Weights of a small GPT-style language model, trained from scratch on English Wikipedia.
Size: 16 layers, 5 heads of 64, MLP 832 SwiGLU, vocabulary 16384, 29.8M parameters.
Architecture: RMSNorm before each block, rotary positions, no biases in attention or MLP, untied embeddings.
Each number is 128 + 32 x the weight over its row's rms, rounded and kept within 0 to 255. Layers, rows and columns count from 0. Numbers have three digits each. The size before them is the row's rms in percent of the matrix's.

# k: layer 9 attention key, 320x320, rms 0.0426, rows 250-285, columns 64-127
# q: layer 9 attention query, 320x320, rms 0.0427, rows 251-286, columns 64-127
# v: layer 9 attention value, 320x320, rms 0.0358, rows 192-255, columns 64-127
# o: layer 9 attention output (transposed), 320x320, rms 0.0272, rows 192-255, columns 64-127
k250 094:127116139094143091119109186130121179146118081085050158102127102168115104146141123135162108054080086176155140154083095078168147105089069140166064100155136110138133170114173090129105132115143077
q251 089:096132168105078098152158098065184146104091077127084166180160125130094168135167093082129094154120100063091233114102080101061133169137091099074118112178126072153123092125138143072113176141060079
k251 090:107084103135095140110107141149127117103142091142140156094153127109149134108167137143152124087108145156123086163127166108099163144099084180169150115083084134159099155169133103161106151113181080
q252 085:151119112134124138180107087156138153089091133168144194159106135045098089070156184133121140150111127189137167158103158176097122123123166143174118122174133122129179106069078182107120109201139169
k252 086:085071107110090091115102115129129124115148119126150112125112136131109120167093166159135173101190084071132093139131117087111184140123139116089077153151160124140047182112140162183167153137165117
q253 097:133075147129125140159143186155081163096164049161203114092150151109214133138132135136129154147086106155066126157180157143103151130087167072131062131110147129121121165116186113161140140060130093
k253 095:137175144134122096167191082156141101172115175089102102060121136134120120130171071130150103143126153149163082115118095112117104083142128155119169119137152142143212068148121110069138132107058071
q254 099:140124185142193112178169105124160112182150197060090134162131092108107208141134076133147071164155114119137110116149103135144142169151135150087155137093106116107159100095081180130172139155111129
k254 098:064076174139098103101099189142124123088117053152110109167115166143178094122137166175163128061111074131144136110080159142127117124082111110178143151165092104150078167100139097122098134087122126
q255 091:136138164118122127138114114111108117147137154167132130167104104106174126118131165133109167151159121165126158075183133076152137124056111099086193139138074112158119125146131166105068085149137139
k255 091:149136142154180059133188119100143141128117098159134155114131103088104129135156105158116142174122191136136114056169118182112044133109159160152151140164191168076140147139141128111122149130115095
v192 106:164143138137145161142098154085108146162088149149159094172126107110164163024077135118150103103124148044105177079100171159149132141096151138124124133137166105055127154116127134126116113153112132
o192 110:135143178123123073165117123113091054167053136051146106111131176110243141076118115107147156118116200078130138067101084075112172142106137172099117112165101136073072121091151102162124190127083071
v193 115:100117119122127119114168102130117077135126129100133165114101147164081109174131100163151155106118090132111126154089097110131149116154150147155143175144118108118117171144174172124136102133152151
o193 112:163113115148134178178106160115117171134182153116161171047124099120074112123171131141182115133150097128107163061127148060109190147143153152170141142169190145132131131124133082076185055149165137
v194 107:133181183129144133074133112127128134137087156160071088181146142112167082091106145122147084156168099145174112178088132148137136121136129161147124171083158111115149185140112106149190123150159159
o194 108:140091175163136166126121127146059150092143114152137149136127111095084104109164117077117141121119098158108117140179105205064151112208168151171087148135134129143151059180090123177183109190161130
v195 108:080148185098171110169107114113124094148125105109129112155124097135156187096175195167125123141111138125154172192136130110077151144123180147158144141139163164190132200095169168097115108206166068
o195 113:103075146108197117096082087119073119176108144097166139076146169173123145140100109140122120203151081092132128164104082107080137094142184163102097175133110151181133159098139152135137157124058088
v196 103:124136100134095159134102157118148075093127102127115118110157118165159123150130119147153102074106178085151144146080151185094105073140082082094088103118186062113154106183135179158061132191125128
o196 107:110110081127115125071141139149150182087160090113165147149115107103162155112117054132106127067155085111176135129155202193121132173155087134112100144133121073106166102171091176151113140147156145
v197 109:152132150109103211115070131085079201116102136148192151093168115126127178092174170121133115144168132065167116086103164103147121198151147109118175095103184153136089129101152173124131112133146080
o197 108:108123168140127095073151111138103095145103130143107111139132161152154120148117119164192180184072187075139111127123096100142080138102076155074090084130120111109094169160122158185107152073129119
v198 103:097136127161108138144129119150175111130104098092139132101145159124125077149150118116145116119107088118111101110170102147140130048186141125176079127126173094190104161077126172147167105109145113
o198 105:135135095150119210163091099127119131147151150077173139119117154152089121165132129197156113107103122124142124174153109145177138066134095137137147165073121124131097131095142118112178096091118107
v199 104:168103101104113124153157098151131119097098112181077115198138130145138140173104199174085061132174141132171086133139087075064083113085112169168138142165160118124112161173184138156126178107085094
o199 104:166138092078120149113135117145098188072156153153128150174092184153141137139122099164107112108107112129122097125162141128116116152151116107131100153131121128134152141172101157115054101137073108
v200 106:093099154077068091152113070198190093101097125180076160120159097155096073092095135116128093071142134102137100170126100151130103124110073138156123087176169124137100129092129152153112097182096120
o200 107:107117106118074164134095073161173153134159152151111165136100150150095128168122092124118126085164105120107167131123203175161130126102097108150169154173083130123165168110145109080046075114083177
v201 114:147143216171171105099122101106119084168151152106117177136179174123095143088111156144134137108145098128146103149163131129106108139125112119180164124159148128124103167151160168155138115111157179
o201 115:162118112127167153109103139095102083126086178093130129116159114136114079121160162113125098120110141133130146128155109141087151178150154133107121186144135169101104138191131142122169122095105113
v202 112:123158092100107079111158168138191147135120130101155107108078154173097152175060138111136211152094168136119162179113126191141180179070122145129074101076102179197103102096113176131143086195099111
o202 110:083108126116118169131199155163123160195157145119106122102119136129078172158046093067135139136105129140083100122161132152158148121148150123167105125203084129151134112099115100132137119186127159
v203 107:135167120141164133098159112060117178104128055146103119082082118183165121114138141125120082150092141074191108154109128150128146143111144175149098084126104176088161117194170138121130169192150113
o203 107:154090158110132084082162163149111181101149075189158128138131164099149096110122074042136124170088143127134130163130176139061110118180112165150076092171141099195134110171130177158126137153103148
v204 103:088122080177122146120120081122111154102075093107157100087106108159139085158146171169117148119150158139126149123161186118080105151184133093089108112150094103221121206116087109144090096171150102
o204 107:113117088142128121163085072143131135145078157075121135115111106121123073151100140181146171112144119175133160153123151144115110075147143107120143098136065144186143159114091157056069148096127089
v205 109:172130177100095142111162154101146119130081150167094126097114166126110169125129161159104091086117122107122159139181077168141143166084105088175137126133093162088144147192178093144147209141103067
o205 106:163161173137100186095131159136135139152118186202110123170141161173143148125117105109113132127133075091140131130165067113123056151105094090215134145089083155059064170123094108101106099075148153
v206 101:110142121103205127194160085119179163101139200126068144101050089148161117143144081070064144149088145096114145096145168114102131151124083111133133171176082107148115171154158163154125086087090097
o206 107:130100139137192141136162157162146102117141141122104132168123080138146126175123110078140081104146127145131050146126181059157136136107133077134121146151114151132066124107099111192131131137136134
v207 107:136167170149190123104224108151124128148214170166105146135124129104150150123121156173148101185116099178129129114126112100134071147114154078129145148130123076158111071116073110130153092123147115
o207 107:132135134109182117092074121161180092058149139181112150163101164183174117132087159152170100153165123097084121154110125135112096132077132063125114141102149090105164114156155062157121134159116127
v208 109:186168077096065109119146148096126126121168075137149083161189141108138173137134091214066139165123113132127114142074106129157087207096155173153154073102084117151105155114131124175147102096123192
o208 105:106095088117093104157159138099153124156090088119160109106148108121120100120150115118081118151147172134085125084102124095080121168145154145167116116120124105146137124082139134132098110096109129
v209 111:158132064136106094095113141130132189090139113110147113110184078198147185144142126160168106104132126173101144094154149120137113082156195135165098130156136139107080169103160198081177146161100105
o209 116:160095156079105141126127122112089148178124086058172135050131076150105108173075059175132156168085131128107094100146063104128124092113113174113087124120113107150046187113145111147109142130104119
v210 104:117152122097143114148193141147127089156166107142165138069112117078129052077120188111078164145123158156162144100100092100097142128107125095109072148084065142153167154111132200120131100152148138
o210 103:148110098134136162095191139158129217142165188117141148073138112122076054096128118146111123168145147132173140148104117113137165123134129139147116150127148141162141172155102137180134112141086146
v211 109:074115105114174103084125126120150087140162126107123124168117118119135094116120152117218111169133121139100069074143150139112083144166120146172133067119152060058090177171132194110152161171144152
o211 106:136071120131160154096055157078131183121141139058202086101146143105133101115125114131129159067070127111144149067108133108087152164185091150163170097138081065082119125184145135114159122134140113
v212 104:130146113183083147162115085112124172142178128156142159123184168135118157134155133063132117100094160088090160101152147123128159125130084106203110073095126152170099082133147120115158102055137142
o212 107:109123111131116114126117119111119125107116100181122124175190151184124126131159163111183129130103166108092114112136187105123046162158085159159105099135182101128132154090125126135177135043156184
v213 114:100136212102154100163115110154159124136184143130140144073172090144137110177134107162170122151109092154119101103129171148137165154102134118179203103141097176122115060156112061131100147085102114
o213 116:111068142105140115112112149148142159083239149129136224141132154167095139179157104126142136178116133139047107167121119175081125113115137130144090151144150126098117094187141053122135148123096130
v214 101:191129103117124083104192132136181148084170143131082117088150123174088147193080139104173078092141153158173163091139112121126094148124117188144100129125136104148102152152118135097167170086134132
o214 098:162121168102114107161127114115086158140146155151167156089145128143142146080153137110137143109104098176172130125170165110172153138114158150170102084146151092115112149176110079133133144118152161
v215 109:191101098087105128131118082136102081119067137142120147203127102131132131090167139154056102176185100128112124137094095115132157111126127116076107150081124165175105186100167148132166160097092157
o215 110:139147131177117130088142127111118132161059115150082086154096087162109107171139140160069136098144120151133096132095134137137174131093099129101156136101119143141123117080119137108108083162096123
v216 110:161143088137161086189112133181123134113136137144120142150171114103113090061067150102127131111079125147110159188127160114119097158105148137140111095091135165157098094121115093102077138165162092
o216 115:128033069116120158141092184145131146176110118114164116111094102152091136166079125121100073126129115125115137179131110087160137095131150130104155153142031124142106082121143103115084135166045053
v217 108:135145099164142092094138110176116098123133140151096074150095087108110094210151098122086095103203120129139119144115097153115104096131155137150096112128115116124138100107148162113111178098142111
o217 110:092152094120153122141128104140135128175173174161086098192079145130072152169123078140124136122150130087122111121140137156180112089119128077143162133133094149169150152130118148074078129151111085
v218 101:150091070124137076131173101142208125197137102138082094156101093106136128109133155132148111149111112161128174061132197170129068138080107107114135182150084108093163096162140166137115107190137163
o218 102:132071081116099130097091158148237103120165086114098092161079157103102149193105111129159086133201090089081127155131214165135106156103143131140113173187066133116182153132131122107110125167161134
v219 113:146112107115079126188066106168106123145174146139129105146085163142180120128168157132126130142121136097142158147093150103081095132167083107155060147123115143097152116102106111160139166138141142
o219 115:123100094158095111125129084130160090198146161146098067126100107148145141184136164168131125120148140102123181161096169069140059077120122127138143163159116135120165218113133133099075140121117127
v220 107:097113163139099113158134096117180127176135157141185155158134099111152162052167115187197077105149181138147101113087103111128130121102083115115171137188099124162139163133144121161114149083136131
o220 109:147085142113101148135125148127185159126174138091136165097132102182129092110163127187161066124096160107109138150141116090066124119129098181114117152159138121106161162178137085119114130093091154
v221 112:109131075169157118132082115125102194083075098128167156121136110090081146094119149151119111170089113127142098172125112129163071124159108083137157160059172189151107130151169140162206171083110157
o221 114:094120152146137176173133150122155108107099099166149122130116130138163155139105156108123148114160161082128124130118140129156121184126101109098182165079143152161137140073163137107116154130154193
v222 107:167107090137155090137124082132120177170084144074121142115102183172160131109111069196114121191102142154097142099129128082205121107123099112160124120075169108096122138128163116152139127133141116
o222 108:112157147179135098096134090115128061124138140134137080198135107139190146102139128139090098068120165122129149098121155083151101154076113134161146104106136138097076107118155121158107133122137095
v223 103:127158151148104096131174180142125114126129125125084096182124113148144096101116070127111081175089139158148167160090110143132142163124140159134089102141139139159154141150159169119128157143174149
o223 107:217093097110156137166096146130082201166144149089181125120150128145101115103144095155134129144158096140157131136093081117171188140132086142181168159119138118169153115184130119099089128167078129
v224 110:094157170156125149202152092167060134124136102078125100125097121133095152097127121148171155104105096130125140082174105100104132150064138119124118164151091196194150117071165133147167151123133102
o224 110:112160118144100127215135114148121054166123123093152072100113094180138088134170173140144103128183168151116147124121041106090149099118135101088135117075134170109133081040146146152148175115121130
v225 103:109163042126109145126131183114157133137132069096133120185162132168099151087175146163144115142140148137108091154125090084211134124173171127160123089083085097176137113165078124146076179061115131
o225 102:081135109136137156147125164136195153082121062185136152130119112172134144131127058085158117101092145151070119149133129160169079164224156100148108109082098122159173137174119136149124113082163172
v226 105:135153137115078142143083147084078158190197140087164135136135101076126166102125192133106099102154107091167150116139158151113150126141099154156083104105122106143097114104087110091190068095142117
o226 102:092093083121109116057117153127153061094125121122109113164141072137186080185104123115130085141165105084115105127096129112065101140127160148119109096128099141137116111100125175140204152107073117
v227 110:101096129177142154154039109184078165138097128170157131133160094129080111118177119124123081122110124092073110110188127077137160123149106159140119188147124166181142179117114155129181081173104172
o227 113:108117161191131116149091080141184060181097128140156128065135148170155113147169103166119125142141133070099147133155172129091161137160120129156115191116118166132138153109119119112141157109118129
v228 108:108087109127103071092138100133141086140167113179139156152115136157130103186100106085092160087100118117102118142176104137165145111105145156156114098133158128103138098159152139150117166140175054
o228 109:157087111124129136130181122137078156129179083137210170176133100143100129140142101078101137103138085096116093152167133142102110082142115133201176118183122101177117109115113113159119118163108107
v229 108:155152132109138133109149150158092135098114135115127137049120083139135194091204110139122125115205099097181135177129132130123123063122163106144123174141086165123086148143184175162171143164076120
o229 106:110082198095154083090118151147133130142173123160086145076136056172129093139140082114117102171165095098073112169101157146080157112164182118091116123133105154154137145087124112138116160143063179
v230 109:089104083110123038161140161164129085158089145117102073155165136186122154158128092114121178154168074176094136148188154147112107092173095100148117124113096187141122130127168137101087228079127137
o230 113:168173069084114161150111177097076143196075103122117057139106094154115167117123153124122134129123100100157085156123047194180111154135125060124146129086080136099098135081163106111096119115103134
v231 115:115111149095151087090154138138180168100123170142149107167062151093108116130065139090115129107183115124153080112119151170110084186149093125142176117127089168097106125155136117135130110134107114
o231 113:170104171095117094148155149113181167120089116160122168179116170116092132144114126097083131100146142162124157171102169134149117141113157135202146126133129109175138122121153109075167152154111118
v232 105:116185101104125131076152112178103112174153091126175130099149094132119093114055114176111114158075124151053104160111158147096142131156101163112122178111155174137151125100052097163166170170184174
o232 105:091150098170169154092062130130091132111152141234130086177118145125135144157071083124119128111156153107152137128126152104133139133081108122150144189146139156137154173116123138114077088151151134
v233 107:169124157127139176157088128174148131139145123099107070140135138130171082080105106117141097110171096152192115165115091135074016141155148149130203082142102171078112102151054134115172075181140136
o233 111:069114117112070112143111098123174119055128074157125103142136131106124162104118144154084162118150102144150149154152134186069093141144174134165182166126088070107148161151175153105127175152114113
v234 106:149205137101120136099104171086157158092177079134158165113083104068162169102149125119108167149145140149140160124080160124103121170108163112140112105112138105098129154138072111118143181148164142
o234 107:132119145100128076133102176113135122160115080097137132036147153087139135085140106104094158177128128140092116163130116117084095072179182162123110109144137064097147088165116178195146156168113096
v235 103:170125138111153139135124139162088113146138114119153179144099102136127137172179188054159115113098078114079177099133179138075145068153098109150142118081124159119111171087131182133160100100147113
o235 102:163187107137168106087171171112120116132142111062163150061110116124186065122134160108159146182129109120154076091110118124053130117146102192163096113120174113138140164101128077195169098126147081
v236 105:100132111129100100159131126117170170091142102170148143081092112128106166098129095112064133076149128133142094121091171119128098178109114162127141179172101138121142142110078160112139121126160102
o236 102:049164161128091059097151092156188074114104113188092150125149162100151166091075114156140127138165161135128133121102158110093116132110184142154162140126129163147174165077143139105112115161161178
v237 109:155170134132175126108143169154116124086087095123203084147088091112152165107189088185191145120118107141065112111091121146115127067129140150120153114108126174170135128120105097166129090162194149
o237 110:098155153150134084121135169128177090149074142140120115111115120125116153106132129168144097162161109096083193114126146127109131146151183109134155138143102173130239106071150131118131138195139129
v238 107:177094148145059144120166156125104077139111121131119130097124143117097141168151137140104148107164094147103130127201083159160119194110146120167081067096183068115109155150111161161113155063168153
o238 111:098168140133058105064128086161152065104071132170105085187133085202182101118103137108124133142092102132136110097130130138123090154125146134152095026129091121130090143093107143146171117073173151
v239 114:112108099143123163123096105124167137142140162165096126124070178159179077175097097115145190133133085171092162171154146128096099150147165098094092094119172072115142073156099070108065076180153139
o239 112:112118125134101091107107117151128102109082146129139089214099166144123129111107143114108157089121084188165133158151129195134128120119189090150103091114116117114134067168116169130142129153165083
v240 112:144153102198172128111078104116108151095165148124095092138097114147127165158125081136115103087133177145115128156131096152168184137141154157063158184096157112066147140143153070164178097097153139
o240 106:119206160124176041152121049123103061119135125144119139135151195139145175077120182113108177130153174136174115138113063126156146105089100111116175129101130136118140130101149121134112149138194158
v241 107:125086207168102130120075105149098111148098137146133107136111162101156112137120126113109182150113146153102177155101132110122197140121142150163150131115187077126101137069093112104214123099147098
o241 108:098204144108152070049153095131108071113184191137085099189144166106179115109127131142083153139161167135146141089156110103131144121067131172131141138096161132109126114115126159158147145107119136
v242 110:125075133141101135107148175110084181118167083143197131129187087142105116082112089181149148114121110093123198181108077161164083174156111154164171164118125171182112124139146106141177170085176051
o242 109:152121169119092147133123119101089174150156147142130142089174155178142133068140129167135143149083116115152173126106078090135125119141092155155159158118164114147101225179137066154133151110142127
v243 105:112154089153206136160196137133115180099146148131184152130076095087083156127161213087098125126180139156098118123137170116109103150173100131112179060140134143069120105165103141161094184143135166
o243 103:152148141143161086168116166149138157120182176151113146113099135099136162092116139090142108120143117128132089144137143114086131133142137147121117100094143154149099134176119155175082149140140122
v244 113:133127092131083071157179174069174079122119140109176116138120165131073164140102118169093142095160139125105135159129103143114114181120120097084152139099068106167105169116129067073085133139138095
o244 110:166179062116096137123124077064101106114067129152104075115151112071170167080092181184126113136124130124112120060072150088158128142098129107103105093098111132091132149098122088114145111103139122
v245 104:174061157061114168065172098100112087134164114148095160100114130076104108156173206123130113143154120094111091157119141108126191099131091135141150081106188092111119137100144173115123124175100144
o245 104:111097147125100198092175141131072100137156140155111121179075137106088081148121100084165141129155065106186100176103164172103126117135070136110152074135077150160097103114094143153124079105127104
v246 105:136145148126097079012112101079134134110112127098152106192113143167163182109136153121124080177165120101130124107142220151142144162128128123138081102135105067107152161084168124094129084141162140
o246 106:174103111140080107157083138100096131153108136036167086133138119116147116159079125140159115168115122123142072052133100098115173080100119156091099047184103073109141108161129070133157134116102070
v247 114:121202079154136116107114119122149146117192099156167143099071116121119106194102047168175077114110138124158181166157149137155110109104177115173179146175070110105096151151120153156121138139130089
o247 119:123062110135135094112100122083145096190149084066143085115108153104098142168123091127102119188133144113101172131131137093154110091092145117175135103204150090114176168104150135136153188087159131
v248 106:105131144127164135137103129102108162128183150101137117133132166154101103144109083120066133082123105149180127104138071192087198141140160153153178205092142145117161106071117156113106120163082076
o248 108:208163113144189148139158088083105161125163139149102123165164094167094098125091150160074172152135152181171137111109087152155161076118155083075193164094148124125074141086097168118093136145090142
v249 105:158128099175182140077171173073132112130115109139171175126095134098098103089127113166150201114121112190125159097149160176099079076165150146087126188143153155144123106116130138187136087116109166
o249 109:125141093157141138189099170121177096196146119064121125113114096140133108107074116143145097136127132140094098081083102090099118140108109110119124148076152159120101186129175137168095135138138096
v250 101:123078125136114135110112129163064116131171145071171107079146161086121168144088217085165135087146158131057094078109151131042101130153086127192117053144165141070165169112156126140090126149152152
o250 101:131116104168098116121156163159085120173162162113172104145086135111098083156124155148163151172113175104118159113086137047053118094118102176209105107197156134126115152151178194098061123079076158
v251 105:106080125139098153160121139068143120128103124080176144118168114168090136171160163065112102086059105117099141071104140148118148140097172100117104124154104108082147102181080140142144095083117129
o251 105:112088082134090104130143100137171114101147102103138109173117124184094083193160104151200104156091168123069113079087127028111135125099111079137071121124126142094139110157074085054138096068126153
v252 103:090156176129195130142103105130103140146119114113143089173169093142124168131089115134068135100178159116111170169159128113140167110123121108142146219116157147144149150120130117131166156147149141
o252 105:128204118146182106198115085069114076119108127130139152126182191123148157085170156165143132120151145120132119120140115200134222099130148082095152181092141163152125163147140139123170159135143145
v253 108:142145082145148058158174154143083108174111057139100120171148103094116145117151149103169106181091121077111116139143128168099143134090086120112126066151182187144091131161129099114174145131136177
o253 105:109103136129122112118133203122110125157132082091179082125106121107142167110095130090112070131124145075133146077126195122092168163171101147174089123147175161132127091131098106145151142119126115
v254 111:082097113153124084189159130089099150106155179124160159151128125146143083095089093148200174111109148188079083114136157170077099142102116187135090153138108122092081159125109079118115109152088103
o254 111:149131083143142128210122183092121161176119175107160191102124125101113127091090138131166083100122135157076188082125171103164126121095160134167115122166119107099102087117173105044146121178113104
v255 105:119159113189177170157114164111145104108135102124155115126122139131158155138160056145090125086112092145107156094112081144137098176124164134130128161111130168095137159118104170074108157143183087
o255 105:092143104138175096087105131096167065150091146148109085115175124088178109147083140168093118084064077096100173078084050097166080126114171110091162141175103124112175149145149145050118163153098035
q256 096:111120137102086116108157099112137173103123148115076144139082110111165182135149207058196120150205083132150055120165172153114098080181118174125071101136102138079153094182142164166186155094126111
k256 095:083108163118159173085136081111103119156177147134120103195201103146123151095134200154148107109141147168053138127136164113136153146103140125135117145123152135142182168047088085134064102126156205
q257 112:146107143148123051109146104132125141166102130153138175102097153088132164094105176098134136149199105091149161122166163093135145128146085118184135113105119136095142114177087142149163090099115107
k257 111:160157143115150105135127084133114145104092146143164118137142079143116132135162125129158151119120192157158109110106158130115123088134179129094125082115183179124175099138089129161155155183115139
q258 092:103127137167142156111116123143149119125117139138138160145128157180131094114103096190100188073080139145114171145110161121153155136083109099151225121122106118159116171068143122082036093158114174
k258 089:083089102108068133103137138081116141131112126108109156121108144141158119165076115152132078134183047174126089148128137150136074096107114136145149179221125146100114113127142173149215189090141098
q259 093:135124124140085165115136147113113147147144134109154113129138113168062120078187075137113089122088191143117112103087076149145183163124169116120087164137177157188081150095191102112092141126168176
k259 092:111126118101086146166157162189173116146227108128064164189113164139115126160151104158086141092137068105116187128126129206099152140146050051204149149176146089130082174092126116085119214098131136
q260 096:118144083183129207139110118127131117116144110146205107094132139166100090087102028193085173122082168143103169151115110073161156113068123103132173167126131183111069141131125073106086154123156106
k260 095:085148098137060159132159121138174148108145084150145115121124181158137105173163149146100115135151064140105131098120151151115141156110093146159121129170132167173062168145163157104147106095126085
q261 098:094151117133149171148148130089126155127177101077137070129148109167143125142137130108173129117108143199115115133091083167131098144150174101050109132159117126119169130086171090122124158139115122
k261 093:090120077148112165156133134099137077173152111178146097186166200121135153117080151198093129110129044127061133091108156182153170170059101121150118156105137123143095175081118154154143112075172150
q262 092:125150152065105091122161126092150141129146121099050141143130067149133098172149161098103075155164163130137054110093148209104091144176171186089115120152152101131168119110146131138150113197113112
k262 099:106094111160165138082137161112127139191149130121189085145172143124076134065132177183149145110096127152124136051130083157098142132076139111170097137062155165140142152088093145097104118111107182
q263 109:145111147102111102145140078110141108130084140143104108115108128080126144164127207140139169143235083103131074103152191166105160103210106178133105081132103140075134117154115166146155145118131129
k263 097:187154138111190088094128093091125163133130138166122121096141033103083181119120108113136167147112139129158071167143140131138103105149175179143173086090133118076162118148158119172150135177074135
q264 099:113150110103123163125166119128101138124143128074127130118154097109112112163121131120115072142112153108136148142107065146174089157091152084155066162133154125132149186128163050094126135121159110
k264 092:160127179109152133084135139107119087136086057132153161128148147134175104135095141111099116131109114141103174149091142108117159156124144064149130146095145133125134154128104034153104138153103148
q265 098:132181139084105097154149079167149078139135111101073091144133109120139140156154182136186159141244120124146095119133155205102091136193133095130073106119130142088203109112157126162123171135118107
k265 098:152170127166185120105142100144143173122084171134121103150158052106086175126111172071147124171146140147080094114144107163170135112146170171135146128136146145094190113141106106141100068161143088
q266 106:137123163133136150183104077181142074162088099116100153165129087090102168127102158166101151109164117136065127140127186166106157201169119135098156138078130108084128150108119153107076180144132142
k266 099:151109172156140102127141107159108123107157053112106145100149065111042126122095116078115090128131072101117134103149149176103147120152107108143150149133092156121165102133133117100174102167133188
q267 109:143127227092110179071121107090088140161138198160152125145088155127147223147145123164144155087143120159174099091125174099107152128142117086134156114092091126105132140124089145142101131128120154
k267 111:122134140137097176132149132190120132106179120087037157190143148175098150106183073152097164121094098139081131102157122106161131188145096131164169140153152152181090179162138156134166156125138152
q268 094:120120110126121171111134163115103165119100099097162102122118158156157077103111102127118129064054180147120114142110085113172116075062132105154128147159137122140080144151150125125105102144136123
k268 090:130081079092083103165109162148122098169129115141161148080135149156158089113150138126123149079114154102130169136067131124125088144111095040101070113109102115179075129120136147159074156079137088
q269 105:108144133101117096180167050171129135152153126081119112164172088128080099119121132128097122141106185128128107119142118160114112138154148068113129158084122129111175087131138080117104147128104103
k269 112:143158126156191063071116118085136144165066152097178158132142078130080156100139073084131131150148115154101134073137110145126152112164165145152120146059131117088170124095100081105141135145109106
q270 116:126181115146103134083111122161207132132121144077163140145134126214068098144147110124131141107111191143151108120173091062181126155107134153111172202087110121147162138097140081086050122136086130
k270 111:173097149187128133126139128142158136120052156144106160154118061121126161079083085126098153143169127119137133127130103181105175176081109139095134124065171158137127153121116073109119121087128096
q271 099:103159078146074077122069076104047082150161086100068177128144097134140098190172147077173101149139086160175140128135149195103143152172180131156089148114122063126140141114135062129072138149164141
k271 097:102102132127154145097119100133186161121164191104130144116092128107086140124116123128171134132130114177099103106167089154100122168193164181100156154140071159115194114181133144071130074150092143
q272 112:130082128166127167096104171104104154094094153158180130098087130147141123106145101133139167096070115191145143134098130062120092157094108171110134098172120173149119172125155146112125119150129088
k272 101:138130147126079113110062105158097085097138098177111108140087168146158127160161170149117147075111083081088151143111083090117155137098117089156072110148177143163038156099141112174089178116163141
q273 113:140182125136104111151115082145154134134170107131129136132153123151094084110168202095137074113085164127106142151105123101149106079094179108128099134193105163168137119125133123127108132140126069
k273 113:177155113108203120149151115106117161142058170159186050119113116080105158099141091144151144152124106149150083095158114179124139132131145134126146110096112078151153158101096130143137111110150096
q274 100:118078157117132131150138155141105118139113106132141179137130087058141147113154129192095183090088104185120152033062161175083106129148144161169154077088116194059136146107135121165142167151189148
k274 108:105137088122091082209169157151149082137109089147106053146111174138145089133137194120048123090145118080106124149102100151102135089060112084159120134142078078130090136129141111131154116121181086
q275 113:126062171181147189136165140103088192123157145153155082135125126129158136126121132157134158127100153163191131130072107109152153102093163172063208101124145187141084131092173138148060165121144124
k275 097:146134107144104117112105189154124142126137136176137082137162161160138078143137109056092130138083154063083143148103130119120190183124146090095105138142108060124062103093122074159102161076166140
q276 110:132127159198166166117092151129130167123155153147146105118106202170107144105063071202146163157106157097158152140099111148135132175116111176084179105123145127118029151152105188120179113097158117
k276 092:095093138111067091095132140167152161068103070106129114113172160165158066166101144122092147125153125107112141154117141085071152137089110120110111129144121149187029118148137144152106147087127093
q277 110:174122094119138118097136137160154160137097137111099174182136149131130115145108118100088138135159146109160086081164111112239113125096152103130139155137119159120166088205118140130066162092083086
k277 106:167104191163163134081135131108133143108077080153109088123134088104117162119145125110158147174124161159106139120130151125112160068153149197095157152115159167113196059160112102112105072211098129
q278 112:154113162138124107094100110139043149098168094107123154056077111079133172123133149149162163145083073176116171111118117167065134108150141134169119091161106144116153154150078084150160146104147100
k278 106:076131109122111098186079158129117138105144150123154073118178171133175095117130156158085142093112098132153122129128092095109098128076131049163117116134064121209055091084148130137145144090126132
q279 105:152093140114151159136110083124123171102157156127178120125127170156148184101125108142115182100097154161143118086071122112152123152133108140079142127167126176109119106122129131120177103193154094
k279 099:179137099125121132136100162151172134080155102079152036155127118137126080158126150144117109125195139162150152190110141131158098105097086104089112104105118152132106126186124158105134220163157160
q280 110:102137141122117106127166085086140132152152097146131161119105070168132099127185144123172132136149142126138089144203123153189134084116123126118072171102077134166207170133141125117088062096125087
k280 097:113124076161123132133141114111127147114128162128140209127115146164177153169116088112128138082157128151146114156164107171085127136171179160160167151089077126136151159117085092098050097130124125
q281 106:095093146103112160146115176105102036130176092121152139161125158100171142071111069130182163116103063111088145103117150134085092137178147137147117135127101209117125125136054096149153100156115085
k281 103:137137060144043118192158156113151121078105138105178076103152205173172124143136145127124150153116136097105122114128126083108130098087137083146118122131147102237065154105162123180176142045156142
q282 102:136138138163146047121093155131088111103132149103176054183135118129133149143102126118139174130127118110148161140106151146143099146178152116122116128135089131098074117078080088193107096113172108
k282 107:170088133140094144114083139148062116081171157109134079151169148130197085122131117130120114190157080161079028122146142104162112118052111095116128145127109132186094131133136094143155129124121155
q283 104:151170088159142100153138122173088122081079121132171162139154110122134146147139117126064177166118108161122111129085147139129112132116127113092124149132174108129125122090167131073158161094126139
k283 099:104159143098117150196120104132131117158112109120111115125139111129106132093143124121105102109138112148177065116167113149123099124103138154114093079107126150129147070222093089165184146131097170
q284 113:147106137136124125148144122083090139138150126123119069099065140055116172176119128151091191171148115110078170109053142126094143143163110181099095136134142108103119131116048102154157102135145167
k284 104:112141140122087097140085160099087118068147130149125114125138189118222089134149114115120148107091143127087150202101130050148156134112108061161053129167159131129106107105158106145149172112171145
q285 118:152111084085136179087129129134147117134071130155150156135107121153131151166138132108124106041093082179094125125129094125186075154105135190089130116145170144096108126121138066093115162159119151
k285 103:094155149131145098101178165098167119098187104114086151083091120112101162174134143102125121089152145119172167124139134108122116153148115096118096147200149134095157129181090146099155129107117115
q286 102:170121136141146157135169106127140097138168133161117037129112167101116157161092102136098179129163097127068109097093132128110138170151093110138150133137088209131133098151107166154187103146123134